config.yaml
num_hidden_layers: 12
num_key_value_heads: 4
head_dim: 64
positions: "learned"
qk_norm: false
tie_word_embeddings: true
parallel_block: false
init_std_qkv: 0.0478
init_std_up: 0.0478
beta1: 0.95
max_grad_norm: 0.5
warmup_steps: 340
max_steps: 6397
Each number is 50 + 12 x the weight over its row's rms, rounded and kept within 0 to 99. Layers, rows and columns count from 0. The size before them is the row's rms in percent of the matrix's.

# up: layer 4 MLP up, 896x224, rms 0.0671, rows 798-837, columns 168-223
# down: layer 4 MLP down (transposed), 896x224, rms 0.0651, rows 798-837, columns 168-223
# gate: layer 4 MLP gate, 896x224, rms 0.0705, rows 799-838, columns 168-223
up798 094:36 29 35 64 40 60 47 47 38 49 67 44 40 56 52 38 57 65 45 48 61 45 66 42 56 67 51 48 49 59 44 37 45 51 35 67 56 46 38 44 47 32 64 47 47 52 31 54 61 34 39 61 53 52 40 63
down798 094:61 56 62 61 40 48 53 50 53 58 53 57 52 39 35 48 39 35 58 73 47 71 47 59 32 46 49 53 31 51 50 54 53 42 46 42 57 60 47 66 56 46 57 43 38 38 54 40 31 52 49 27 46 38 54 42
gate799 095:32 54 59 44 47 55 69 55 50 47 61 71 51 41 49 67 42 57 49 31 65 39 41 60 56 31 53 38 60 40 81 45 52 34 60 50 55 22 79 65 51 12 52 49 55 48 45 45 49 50 60 44 52 49 50 50
up799 101:51 67 63 54 59 44 44 36 52 57 39 47 48 53 59 30 55 50 59 57 69 50 45 55 33 40 48 49 63 64 55 34 56 62 52 56 68 49 43 39 66 50 58 38 43 61 28 65 25 54 64 39 33 44 38 62
down799 101:69 50 51 41 60 48 54 50 43 60 51 47 55 63 44 57 37 39 47 57 45 31 69 54 44 28 43 62 42 62 26 39 64 64 45 52 58 59 41 51 63 63 58 59 30 66 42 65 63 32 33 65 32 44 67 63
gate800 101:54 51 21 48 54 38 32 65 61 68 42 49 45 44 49 42 31 17 62 41 49 43 43 43 48 44 55 60 65 51 43 44 46 58 38 41 41 37 58 37 34 38 45 36 50 69 36 40 57 58 46 37 25 59 44 47
up800 105:51 60 58 52 58 57 44 52 62 38 25 53 52 56 47 40 43 49 44 43 28 43 77 39 28 37 60 47 33 55 47 46 56 53 61 56 46 61 47 54 37 57 44 46 41 48 65 37 47 60 41 20 37 44 44 37
down800 103:58 43 68 65 65 56 56 51 29 35 53 63 64 49 61 56 66 65 55 42 68 61 34 35 62 37 57 45 54 55 46 37 40 45 49 47 63 60 51 58 55 65 49 70 67 38 71 67 37 51 47 68 63 51 12 47
gate801 107:41 27 54 52 40 50 35 53 32 56 65 52 64 55 46 86 65 52 42 39 63 72 54 67 59 60 35 53 34 41 44 55 25 69 69 49 59 51 50 68 46 45 56 51 44 60 47 45 54 38 49 37 58 45 71 52
up801 110:56 63 46 66 65 53 53 51 77 28 41 45 42 53 69 44 38 41 55 52 48 29 48 41 42 50 64 62 66 50 89 65 44 57 66 51 53 38 59 44 43 54 43 58 46 47 50 53 55 48 48 54 25 37 43 46
down801 103:56 48 68 59 60 41 50 47 59 51 38 40 34 57 54 60 50 42 34 55 36 58 45 59 61 57 43 54 54 51 50 52 39 51 44 51 62 33 42 47 53 45 60 86 61 49 52 30 80 40 57 34 41 54 44 25
gate802 100:52 40 65 56 57 56 58 43 49 40 36 54 38 33 49 68 48 30 61 73 39 41 42 28 42 66 59 41 63 43 51 45 47 52 31 37 64 49 57 39 50 53 63 51 32 68 36 51 45 31 65 43 62 41 42 44
up802 099:45 28 50 24 48 62 37 20 70 62 40 42 45 34 52 41 80 44 44 44 42 36 55 48 53 42 41 67 52 54 58 52 41 59 52 33 58 50 55 38 34 60 39 34 58 57 62 61 63 78 49 50 44 61 56 40
down802 100:78 42 38 50 66 66 72 71 25 46 57 69 53 35 45 81 32 31 70 54 45 59 62 56 29 65 51 17 73 42 52 34 52 33 51 47 61 46 56 62 66 44 49 51 45 38 49 54 49 41 47 35 23 44 46 73
gate803 095:61 51 53 34 54 53 61 45 43 41 46 47 56 45 56 49 51 60 58 49 49 39 60 37 62 63 32 44 54 46 26 51 65 72 55 48 38 58 47 43 57 30 53 69 40 63 50 43 55 52 43 31 55 37 57 46
up803 096:57 54 45 60 54 69 47 51 45 49 44 34 58 54 56 41 78 74 75 48 24 64 55 49 48 28 52 50 45 64 53 54 45 42 40 54 48 58 54 41 55 44 55 80 58 56 42 38 56 45 55 49 47 41 45 39
down803 100:57 52 52 53 36 61 33 49 57 40 70 56 46 57 68 39 51 42 44 54 60 48 48 60 43 37 62 62 46 59 40 41 58 25 41 68 73 28 50 40 52 67 54 39 63 48 65 48 56 67 69 53 39 59 54 76
gate804 098:58 38 40 39 59 24 62 52 57 45 61 58 51 23 46 41 36 52 36 57 24 27 52 46 31 46 21 46 50 47 44 50 49 24 70 57 56 54 66 70 57 48 47 60 53 61 52 53 68 45 65 56 51 66 60 61
up804 100:60 49 31 49 54 56 32 45 55 37 24 59 56 57 47 44 58 44 60 49 63 50 32 33 62 34 54 84 37 71 60 56 46 49 60 59 32 59 35 38 71 64 42 63 47 58 54 37 78 48 63 45 57 55 45 49
down804 101:49 50 42 50 42 73 44 55 47 56 50 62 44 59 70 64 54 60 59 42 82 85 55 55 48 56 75 52 50 59 66 54 48 62 37 47 57 51 47 45 57 68 48 45 46 66 55 69 33 70 32 54 52 19 33 30
gate805 102:44 58 55 38 45 50 50 48 62 44 66 46 50 55 31 56 61 64 51 41 40 64 55 56 45 61 45 70 52 38 18 44 57 31 52 41 37 63 59 67 43 42 45 48 77 57 47 54 45 48 56 61 52 48 63 64
up805 102:64 52 41 56 65 31 26 18 50 37 35 52 50 36 62 52 41 55 35 48 79 48 38 12 29 54 62 38 57 36 79 59 41 51 67 65 47 40 58 46 39 67 43 48 53 48 51 57 43 60 24 43 55 52 55 45
down805 105:58 47 57 69 47 48 56 43 51 26 52 53 54 51 51 51 51 54 36 61 17 42 48 45 31 46 36 50 52 56 52 53 66 54 43 37 56 57 77 52 43 40 29 38 29 67 77 57 47 39 40 62 29 66 39 67
gate806 092:58 55 39 39 50 57 51 45 32 27 55 61 41 67 71 34 59 53 45 45 57 49 60 37 52 70 65 46 46 47 44 62 56 54 51 60 39 56 46 60 55 64 33 49 56 50 43 56 52 58 46 65 66 48 33 62
up806 092:37 37 41 55 44 32 38 48 55 63 42 50 49 61 33 53 35 35 50 50 58 53 57 35 54 29 29 46 56 57 43 41 23 57 78 51 56 55 37 58 37 51 40 44 41 53 73 27 59 35 47 53 56 59 67 44
down806 088:52 44 54 37 63 52 53 49 28 24 51 66 45 29 68 49 51 63 41 44 45 45 41 50 50 67 64 42 58 27 58 37 55 59 38 50 62 53 56 52 46 60 52 65 67 64 20 60 49 55 51 41 55 43 37 60
gate807 098:64 54 63 54 79 67 49 61 42 46 47 55 63 87 68 42 53 58 48 47 46 53 62 51 39 54 58 52 50 55 76 77 48 51 38 58 58 50 46 47 49 43 31 49 66 43 66 62 39 26 44 56 53 47 46 59
up807 099:48 42 35 67 70 55 56 68 39 46 58 43 57 54 47 40 57 41 59 74 48 45 41 42 42 46 61 68 45 55 66 40 45 44 61 48 71 55 52 39 47 39 27 62 43 35 68 58 61 45 33 46 50 60 42 33
down807 093:58 36 57 32 31 31 47 34 57 49 46 74 43 36 46 49 45 56 39 59 49 41 76 34 46 51 37 39 53 68 17 33 58 41 30 42 58 47 47 54 44 60 61 36 51 51 31 48 52 52 53 42 39 60 46 53
gate808 110:44 44 59 30 33 44 50 75 68 48 72 54 45 58 55 44 39 52 40 57 52 52 45 36 55 41 38 47 31 47 47 36 53 40 71 39 44 48 36 42 45 49 53 51 61 57 58 41 54 54 43 59 49 55 53 74
up808 109:53 48 67 50 53 42 54 20 20 63 55 39 44 47 59 41 53 51 39 46 52 44 43 48 46 34 54 42 43 43 35 46 46 63 53 61 48 67 22 71 43 68 49 47 63 43 43 55 29 54 58 65 85 52 42 43
down808 112:59 37 36 41 52 64 46 50 24 40 49 51 49 53 28 64 58 48 41 71 62 46 50 61 42 54 58 48 75 38 48 55 57 51 27 48 28 59 61 48 46 49 43 65 68 33 36 62 50 33 42 42 61 65 47 36
gate809 096:53 51 32 49 31 47 51 48 54 31 27 49 35 54 38 53 53 51 38 32 41 62 40 61 61 57 50 45 39 52 64 57 69 55 28 56 61 48 74 57 51 65 48 53 54 39 45 37 35 34 74 45 41 52 54 30
up809 089:65 49 31 36 41 56 48 55 47 44 22 53 39 68 50 55 51 33 57 53 29 47 37 54 63 44 58 57 44 60 69 58 66 49 45 63 53 50 72 47 57 43 55 49 47 53 65 32 51 17 75 47 48 52 50 10
down809 089:47 41 41 60 63 67 48 47 58 42 61 41 67 25 55 27 42 40 56 44 53 46 62 54 25 55 55 46 62 69 29 55 44 39 61 26 63 50 39 40 49 51 56 72 56 54 63 44 48 59 37 49 66 49 75 86
gate810 099:27 57 54 44 60 40 55 36 17 67 57 60 40 30 42 40 54 66 46 59 49 47 43 57 66 50 39 59 51 40 73 35 60 62 43 12 52 40 54 44 48 62 72 50 55 39 48 70 56 40 46 25 38 50 43 56
up810 099:52 61 37 42 36 68 43 34 63 43 46 21 49 45 52 55 70 43 60 65 58 38 63 54 26 51 62 49 42 58 28 49 61 60 42 38 51 34 34 59 42 73 62 56 80 59 53 46 40 48 57 43 72 55 53 56
down810 100:64 48 46 44 58 45 56 68 58 55 53 53 53 62 38 51 40 58 53 27 67 49 30 17 51 66 36 43 54 51 49 43 56 49 45 44 46 60 47 53 66 36 28 56 19 61 47 40 57 46 53 41 57 59 34 67
gate811 097:62 52 52 68 58 52 20 28 34 58 56 61 52 36 33 43 08 46 38 53 49 41 45 45 62 47 33 21 40 52 43 37 46 60 41 55 44 71 71 58 30 51 56 46 56 33 54 66 55 44 47 52 62 43 38 52
up811 103:57 65 44 68 51 66 50 63 67 37 44 43 28 52 45 40 42 42 64 69 48 39 36 51 45 53 44 34 46 51 57 43 36 52 30 53 55 61 62 30 43 54 33 61 48 46 75 73 33 35 67 40 62 45 25 67
down811 103:52 52 58 34 40 54 48 58 55 60 41 45 55 60 48 46 75 55 51 48 46 45 57 37 45 32 47 67 57 53 51 57 32 55 77 48 68 33 50 53 38 53 35 57 25 54 39 44 43 41 50 41 60 54 30 30
gate812 110:47 33 62 52 44 50 25 47 59 60 43 32 46 24 67 62 46 59 52 58 40 73 68 79 51 53 63 63 54 33 58 63 50 32 54 71 63 56 65 54 50 47 48 49 65 66 46 41 49 45 51 58 47 66 55 53
up812 099:38 68 43 36 66 45 63 35 58 61 60 36 44 51 25 46 31 57 53 27 65 64 35 56 46 77 57 61 63 63 29 59 40 62 44 43 59 32 56 30 26 58 46 47 48 52 57 37 42 41 31 73 59 48 54 61
down812 103:33 75 57 58 36 64 48 57 73 44 54 44 33 63 35 50 46 53 42 41 54 53 35 29 49 32 40 44 14 44 48 52 60 52 43 54 45 61 53 45 55 31 39 49 41 80 60 58 53 45 39 46 63 38 43 53
gate813 105:25 45 32 56 41 40 46 52 56 56 48 54 68 50 44 42 68 70 65 46 22 41 46 56 49 53 43 26 49 36 69 50 41 42 47 66 37 18 65 67 51 49 75 63 54 66 17 53 57 58 49 51 55 57 68 35
up813 098:66 33 33 61 46 35 57 52 62 45 43 51 57 33 39 34 47 64 55 48 43 32 41 36 36 53 56 54 63 47 50 50 18 39 46 67 38 44 63 38 71 49 58 46 42 51 54 42 26 28 56 65 62 68 22 60
down813 103:55 45 54 45 40 51 58 65 46 56 50 66 60 64 70 46 47 57 58 71 41 35 47 73 66 72 34 47 60 42 51 52 52 51 46 47 44 46 44 49 36 52 36 38 43 45 52 55 53 73 72 19 60 66 73 35
gate814 096:44 41 35 44 63 55 41 32 56 51 50 42 68 23 38 68 64 39 36 62 64 47 26 39 38 57 58 57 61 51 69 45 15 51 60 63 37 51 54 65 55 71 46 66 28 64 69 51 63 44 55 53 56 42 56 66
up814 095:46 56 64 33 36 56 74 53 83 66 50 37 57 57 52 49 59 55 46 54 31 58 67 47 43 54 30 35 36 42 39 57 49 49 47 37 44 47 57 56 59 14 41 44 82 71 09 34 51 50 55 60 35 39 59 41
down814 096:59 57 35 53 46 54 42 42 43 44 47 50 59 31 56 61 49 63 43 59 49 47 56 25 32 48 62 55 39 46 44 44 51 64 39 52 25 44 58 52 30 69 52 46 64 43 47 56 78 57 43 46 64 50 54 60
gate815 104:41 52 52 65 67 52 72 51 59 51 57 39 69 44 57 43 33 60 38 65 27 41 57 50 33 46 46 68 44 45 48 59 44 49 74 47 68 53 62 68 69 45 38 54 38 58 36 53 68 45 48 35 55 65 43 46
up815 101:61 55 28 57 72 43 62 51 63 68 53 28 76 49 55 37 68 35 57 61 39 51 37 52 51 37 71 35 53 45 48 50 40 47 65 69 54 57 49 77 56 58 42 59 60 37 63 35 51 28 59 41 50 52 36 45
down815 103:69 64 54 51 73 42 52 39 55 51 59 47 51 57 42 49 63 57 56 37 60 50 75 56 52 40 41 64 35 50 38 47 24 48 55 60 41 68 58 38 77 58 47 46 40 40 58 43 27 65 49 22 43 08 39 38
gate816 096:42 44 59 62 61 58 60 44 33 61 42 62 29 35 28 50 54 47 52 68 35 48 51 57 51 60 53 46 40 48 48 43 46 65 62 66 44 57 42 43 43 65 64 52 31 34 47 51 46 31 50 60 44 29 50 45
up816 098:43 34 52 54 36 56 43 60 51 44 71 27 67 58 41 61 52 53 34 44 48 62 45 53 61 64 66 49 59 36 74 54 47 58 47 59 29 50 47 32 49 37 75 18 30 68 75 56 37 40 32 29 67 44 50 43
down816 100:52 56 57 53 68 40 68 33 42 42 54 66 43 26 75 49 34 47 61 67 51 60 50 49 30 57 54 68 49 59 25 60 56 52 48 58 72 47 59 61 62 79 18 66 77 47 41 49 41 62 37 47 53 52 54 41
gate817 093:46 60 50 51 49 56 53 56 67 48 55 20 70 42 56 65 62 52 54 37 32 27 57 44 40 49 53 56 60 36 44 47 55 46 41 52 58 31 50 39 43 41 56 49 60 65 53 62 66 57 21 53 56 56 38 51
up817 094:76 54 42 49 52 60 49 35 47 55 46 53 31 44 57 64 33 31 54 37 73 50 43 45 59 59 43 13 34 44 53 41 49 54 45 46 32 58 54 42 53 59 57 62 54 46 34 53 38 45 51 53 63 46 54 52
down817 098:36 72 38 34 26 47 46 29 53 44 71 30 65 46 50 46 82 60 41 38 56 61 45 52 39 40 55 48 32 63 48 45 61 46 43 39 68 23 52 64 57 60 47 56 52 52 49 68 65 58 32 58 75 42 60 58
gate818 097:39 56 64 54 37 47 60 69 61 51 36 60 61 43 44 51 35 51 52 65 27 54 63 62 55 52 43 48 65 40 52 41 44 53 66 20 47 25 28 44 55 55 65 31 69 59 39 47 53 33 28 46 38 33 61 48
up818 099:74 46 65 33 26 60 40 52 74 49 43 60 45 38 62 53 41 48 42 43 41 62 54 84 53 42 52 70 46 49 61 40 49 53 43 48 48 45 46 37 71 47 43 50 55 51 41 44 69 53 51 45 49 35 48 60
down818 099:42 32 43 39 43 36 31 51 64 60 53 46 28 47 68 54 61 44 68 62 60 58 45 71 60 63 67 48 66 46 57 56 63 49 67 60 42 41 55 34 53 23 59 39 31 59 66 52 40 39 73 39 64 50 54 63
gate819 103:59 63 55 29 64 46 56 43 44 48 42 52 58 64 53 49 37 55 36 44 48 52 68 41 44 57 67 20 24 46 66 56 47 56 52 32 40 65 55 56 63 64 41 41 54 41 47 53 41 80 32 54 53 40 35 44
up819 103:49 29 39 61 66 33 64 54 66 45 51 51 45 47 65 35 45 41 56 44 57 52 51 53 39 59 41 58 75 39 51 56 63 52 61 49 70 53 44 35 41 38 52 46 50 49 50 68 56 39 57 56 35 39 62 48
down819 093:52 60 59 44 41 47 61 59 49 29 55 35 56 61 24 63 28 68 42 53 45 57 42 45 46 53 44 30 08 40 52 53 56 52 36 45 48 59 61 46 59 69 66 44 38 37 59 47 41 64 46 29 57 59 26 54
gate820 100:40 50 22 67 35 60 63 53 39 46 47 52 62 38 41 45 44 32 51 50 77 52 44 51 40 42 36 46 31 50 42 67 54 54 63 58 73 71 48 35 29 57 61 75 64 62 56 58 39 30 42 54 71 76 41 38
up820 097:48 45 40 42 52 36 63 28 72 46 37 47 61 58 53 50 31 46 53 58 56 46 34 59 53 65 42 50 21 44 53 53 60 49 32 40 43 40 73 31 45 57 46 51 57 75 49 46 41 46 30 61 69 72 53 53
down820 099:57 57 56 40 50 63 56 46 60 54 62 34 45 62 40 55 51 60 60 33 54 64 46 62 58 76 55 58 73 42 71 51 76 70 57 44 79 53 39 65 52 27 61 62 44 46 36 29 63 58 49 56 54 55 52 61
gate821 104:51 50 44 60 62 50 47 50 60 54 53 34 54 52 48 53 34 45 45 38 51 49 38 59 47 53 53 57 58 44 69 67 62 53 94 61 34 53 50 51 44 36 67 31 68 58 54 55 68 26 40 63 49 45 56 51
up821 103:50 42 62 42 50 25 41 51 55 54 37 66 45 56 53 22 81 77 38 39 55 65 49 57 41 63 46 50 44 57 62 55 63 55 56 50 36 43 48 46 51 70 74 53 68 47 44 37 68 31 63 46 56 50 49 67
down821 108:42 53 52 56 44 43 35 55 59 49 33 51 45 53 33 37 53 46 43 49 47 52 35 31 56 42 51 50 21 38 35 33 53 58 39 52 11 41 51 68 32 41 47 53 27 45 53 49 31 43 62 44 51 51 41 77
gate822 096:59 74 53 53 42 52 52 58 59 75 45 43 52 81 29 73 52 53 67 69 23 29 43 46 34 39 33 51 28 61 55 53 48 64 45 64 40 58 46 38 71 63 41 58 27 63 36 37 37 36 75 46 53 61 47 42
up822 098:53 45 57 44 33 42 41 48 80 71 62 53 53 51 64 56 34 45 41 56 45 47 53 51 60 69 48 27 48 41 58 39 48 42 33 33 39 51 47 71 44 45 53 37 59 41 57 50 44 24 48 44 35 57 51 63
down822 099:70 50 34 45 47 39 50 47 48 40 41 53 78 65 28 55 78 58 52 51 53 51 35 66 53 43 57 60 60 50 41 73 44 43 52 43 37 64 47 43 55 52 65 53 64 38 41 33 68 66 47 23 42 32 51 23
gate823 094:43 38 78 35 28 46 41 59 57 43 57 47 69 64 72 75 44 53 64 42 47 33 47 54 59 45 34 66 65 47 55 49 48 41 70 55 35 37 74 50 58 38 66 30 50 35 42 51 72 52 32 38 58 56 72 55
up823 106:37 62 83 42 38 57 58 70 58 40 50 37 66 53 53 64 46 55 58 61 54 36 51 32 37 40 41 55 31 45 45 48 61 53 37 70 53 53 80 51 59 60 50 40 48 46 60 53 65 58 35 52 55 45 38 59
down823 108:39 61 42 35 59 61 46 57 57 61 50 50 41 58 47 65 53 50 42 55 51 51 44 32 24 54 50 39 30 31 35 51 61 60 32 59 60 61 35 48 39 57 35 65 57 60 56 38 44 43 40 64 35 48 57 43
gate824 097:36 39 47 65 44 50 46 48 70 69 56 44 31 29 70 49 51 40 63 68 61 44 48 38 69 70 38 39 49 42 51 48 59 68 56 32 38 54 53 39 60 56 41 58 34 53 74 40 59 56 73 33 26 62 51 62
up824 095:48 76 62 50 61 46 59 59 47 27 36 66 56 34 51 51 57 62 66 40 55 56 54 56 65 62 65 58 40 45 70 67 20 49 62 50 56 58 41 53 45 63 60 53 63 60 55 47 37 49 39 66 61 34 68 57
down824 095:46 46 55 67 44 42 45 43 33 72 58 47 49 36 64 44 53 39 53 78 54 39 64 31 31 64 66 46 51 55 49 36 54 65 46 47 41 43 57 46 42 43 63 50 74 50 63 50 72 53 32 70 51 54 54 39
gate825 102:48 45 67 43 40 48 52 44 60 54 64 38 48 57 49 59 60 58 57 58 62 74 72 54 40 47 39 46 59 48 82 56 48 49 51 43 55 58 53 50 36 42 64 61 48 45 14 61 45 56 48 67 49 37 64 67
up825 104:69 44 42 39 44 37 55 75 65 44 72 33 63 61 62 27 60 46 53 35 65 49 43 62 70 27 43 59 49 41 55 36 31 63 58 68 33 36 68 55 74 36 42 54 46 71 46 53 54 61 46 41 52 64 60 60
down825 106:52 27 53 39 46 43 56 60 46 50 46 40 62 39 40 61 61 59 46 58 46 61 49 51 61 46 58 42 49 57 59 51 56 48 63 63 46 40 63 57 62 54 62 46 47 33 49 46 63 44 42 49 41 42 51 39
gate826 092:42 40 65 57 50 42 37 46 64 57 55 54 42 44 61 56 45 59 31 30 58 48 63 45 71 59 31 31 60 44 45 34 62 59 71 43 37 41 51 50 24 50 64 66 70 47 51 59 58 51 31 47 59 52 69 49
up826 107:50 55 55 41 53 69 31 56 35 34 40 53 62 35 53 19 68 64 45 57 40 58 61 38 47 23 29 57 30 45 30 57 58 63 41 73 63 57 36 47 54 61 81 55 51 33 69 58 51 53 56 46 49 50 48 64
down826 109:50 36 48 45 46 62 44 57 41 45 49 37 59 58 29 32 58 42 59 49 54 54 42 53 44 20 42 55 48 29 41 70 61 51 23 53 48 86 62 41 64 44 45 38 31 42 41 28 33 50 55 48 31 44 37 47
gate827 100:50 41 66 75 62 46 45 78 52 39 57 27 34 63 66 60 26 49 52 51 45 43 19 38 62 48 57 49 51 58 62 39 35 45 72 48 28 62 39 40 42 43 41 49 42 38 61 59 53 48 21 41 38 31 43 59
up827 097:53 60 39 49 66 56 30 63 38 57 52 47 62 68 69 48 30 32 40 60 63 57 27 62 70 24 55 45 45 54 54 43 45 18 72 43 46 53 59 34 54 60 47 33 64 32 64 69 56 54 23 34 60 48 48 61
down827 097:38 58 54 44 51 56 80 50 32 57 54 61 54 57 32 46 64 54 48 63 36 47 39 29 41 63 45 43 47 54 27 65 65 39 32 58 44 45 65 45 41 61 50 44 27 34 75 44 26 61 49 51 39 65 52 36
gate828 097:50 57 44 44 51 48 47 78 40 47 61 51 39 46 23 55 68 53 54 24 54 50 67 51 37 36 65 73 73 51 50 34 57 27 37 56 52 58 67 62 52 58 48 41 40 30 35 57 32 51 63 59 57 42 48 59
up828 096:46 73 43 44 30 45 58 62 55 61 56 41 43 25 36 44 45 31 56 56 41 62 46 76 43 42 40 43 44 50 43 60 59 45 37 64 69 61 49 67 53 46 58 62 69 43 72 46 45 35 51 46 44 34 39 24
down828 101:61 22 46 45 58 45 47 39 69 48 41 35 48 68 64 60 54 59 51 33 55 46 47 43 53 56 68 70 67 56 52 51 49 56 61 55 37 45 54 46 59 48 45 50 48 38 39 52 43 55 47 51 44 62 28 65
gate829 100:58 54 49 50 56 65 45 47 49 52 58 45 47 63 37 48 52 60 57 39 41 50 41 60 46 50 43 64 65 44 56 51 39 69 43 67 62 30 49 46 46 43 69 40 53 46 70 46 62 42 41 41 61 26 59 47
up829 099:26 27 53 41 33 24 37 49 54 50 40 17 62 70 68 59 47 52 73 48 66 53 42 57 47 43 65 25 39 43 34 42 49 47 58 52 29 56 48 48 62 52 58 53 39 66 41 40 38 58 30 54 60 64 57 44
down829 100:50 56 50 50 63 74 45 58 70 46 37 56 43 69 38 62 61 59 67 44 32 63 41 47 41 39 67 46 59 39 56 70 38 57 55 65 64 32 54 54 45 47 37 78 55 56 42 44 49 50 49 54 59 35 68 46
gate830 102:37 37 27 46 34 44 55 53 40 37 47 38 34 66 60 36 53 56 60 56 68 40 44 61 33 44 33 39 40 53 49 61 25 53 37 66 34 58 55 49 51 57 39 66 51 36 38 53 42 31 74 55 37 49 46 39
up830 104:47 67 52 50 56 35 44 40 60 47 58 67 60 38 46 57 61 51 31 53 40 68 40 31 69 74 60 48 75 32 43 40 52 24 41 36 21 44 43 56 45 51 51 49 62 41 50 56 30 59 59 52 46 19 65 60
down830 107:20 47 51 58 58 65 68 64 56 39 40 34 51 45 41 54 53 45 69 31 38 30 34 69 50 44 41 34 36 46 59 37 51 48 68 73 65 45 60 66 59 51 55 54 37 51 38 57 63 63 60 32 50 87 56 40
gate831 108:60 51 49 53 54 49 45 55 34 57 40 55 49 20 65 60 49 38 36 53 46 62 35 45 30 63 45 63 45 43 28 69 46 49 52 65 42 47 74 44 62 59 54 49 44 39 67 52 47 51 52 53 43 63 38 51
up831 105:50 31 59 51 61 44 52 48 72 69 45 71 59 21 52 53 47 55 47 56 45 28 34 39 35 50 42 47 54 60 59 47 57 58 46 37 41 56 70 45 55 62 70 52 31 41 69 41 45 62 47 53 53 54 27 39
down831 103:33 33 57 57 35 54 44 38 51 55 52 19 29 56 67 44 42 43 49 54 40 41 58 82 40 55 67 54 51 60 26 37 54 32 79 61 31 36 46 36 59 25 23 61 44 68 60 59 50 38 36 46 50 47 65 55
gate832 100:30 46 59 37 35 54 49 68 42 44 54 57 51 51 54 62 46 30 52 29 49 33 44 49 57 46 38 42 51 54 42 59 49 61 51 45 52 41 53 51 29 35 55 27 45 49 66 55 28 35 42 59 44 32 58 59
up832 111:41 57 59 32 37 45 49 80 57 43 47 74 56 58 47 60 63 42 49 47 48 25 46 52 63 45 41 61 49 53 38 63 43 52 59 40 59 45 37 34 58 42 70 38 33 39 59 58 55 31 49 50 61 43 40 53
down832 103:53 56 54 56 43 47 53 84 61 42 64 61 67 46 45 43 69 37 49 59 44 32 35 61 43 63 30 54 42 39 42 62 56 39 59 40 52 54 33 54 40 37 55 40 49 41 60 67 49 59 62 41 76 52 54 37
gate833 109:18 38 47 55 38 49 39 59 60 48 44 61 36 74 54 40 56 69 62 69 31 53 34 61 45 47 53 49 36 49 35 43 57 59 46 59 35 52 36 45 51 55 35 65 64 67 44 53 53 58 45 48 31 59 57 42
up833 104:42 30 33 58 59 41 61 70 55 44 56 51 43 66 58 51 48 51 56 51 52 40 48 57 50 49 46 40 46 64 26 31 65 36 47 67 44 42 22 46 58 43 48 57 51 33 63 58 53 37 35 64 55 46 55 51
down833 105:72 48 43 44 57 34 38 36 50 39 38 40 48 34 52 60 56 41 51 40 43 63 61 42 49 62 57 54 35 60 80 65 55 52 47 42 70 53 77 48 39 60 52 37 51 43 37 39 58 59 46 62 70 47 49 62
gate834 099:52 47 34 31 51 51 49 47 34 58 43 46 30 50 43 46 28 54 60 39 54 55 64 45 68 41 62 27 36 51 48 60 51 43 50 46 40 65 46 55 52 75 57 43 44 37 16 75 38 61 41 40 61 23 57 49
up834 100:49 66 49 28 32 26 54 39 39 51 66 62 45 50 50 30 47 47 39 29 61 22 68 46 58 66 63 38 50 48 28 65 54 29 59 67 52 42 37 63 59 69 66 36 30 62 37 58 28 34 39 62 56 56 69 35
down834 100:32 24 48 56 61 52 45 53 66 69 49 59 56 38 49 58 48 35 65 70 23 58 39 70 43 44 46 32 37 47 20 38 63 72 49 39 50 65 59 41 65 35 46 69 67 41 72 44 59 60 76 49 59 52 50 62
gate835 098:50 63 51 62 58 34 44 47 54 27 58 70 44 45 32 50 37 60 19 28 62 40 50 63 38 60 27 32 37 49 67 38 51 46 41 38 59 57 43 54 39 55 33 53 54 60 30 32 34 42 78 57 61 41 33 60
up835 098:51 54 34 48 46 46 47 27 67 65 45 28 47 44 53 53 60 40 49 62 41 38 54 38 52 61 60 53 61 26 15 67 46 34 52 43 50 63 35 40 63 42 84 32 37 66 46 37 53 63 51 69 46 58 62 58
down835 100:41 48 33 48 64 30 27 50 61 23 44 80 65 35 35 51 31 53 24 45 41 61 42 51 47 49 38 52 41 45 59 50 41 62 49 44 55 30 47 44 37 57 34 57 50 42 20 51 38 28 49 29 49 47 41 71
gate836 104:50 57 45 56 37 64 65 41 52 39 58 37 62 70 49 58 35 48 46 55 56 72 61 40 53 48 41 50 68 43 68 70 38 46 42 46 51 44 26 70 62 42 59 41 75 57 54 44 44 45 41 54 45 37 57 61
up836 104:51 52 35 58 65 44 71 41 59 69 47 54 37 42 37 49 48 36 35 66 53 54 43 56 41 47 44 41 34 39 45 40 34 59 43 45 66 36 52 40 54 42 63 53 56 69 71 24 60 58 40 56 49 23 48 41
down836 106:61 67 53 53 61 30 40 46 59 50 62 67 44 59 20 49 37 27 38 54 60 72 42 57 59 59 67 77 56 34 53 60 53 48 26 55 60 43 59 40 57 38 41 38 42 51 53 54 50 50 44 36 51 25 56 63
gate837 098:39 46 65 47 58 17 37 42 36 45 35 36 55 37 50 47 51 44 45 50 47 65 56 26 41 52 62 44 55 38 37 49 81 65 31 46 35 51 56 54 52 51 51 37 64 49 63 52 71 50 41 63 37 46 35 35
up837 092:46 26 27 45 36 49 56 40 52 61 56 57 56 71 72 42 54 29 39 61 47 48 49 89 62 47 38 52 34 37 44 60 51 38 52 47 55 62 32 38 42 40 46 47 33 60 21 22 35 57 62 39 60 46 61 43
down837 097:38 51 61 53 42 37 50 50 34 47 49 49 37 39 49 37 52 53 46 45 37 72 45 33 49 53 58 20 54 34 49 59 48 63 48 34 35 34 34 56 44 61 58 36 44 43 50 57 62 63 15 60 36 44 44 49
gate838 103:72 37 61 41 34 50 59 46 54 55 45 55 44 47 47 57 65 39 62 43 54 55 69 78 42 54 53 48 32 55 57 67 68 43 32 45 43 49 23 48 71 48 71 48 57 44 50 62 44 58 45 56 54 53 55 55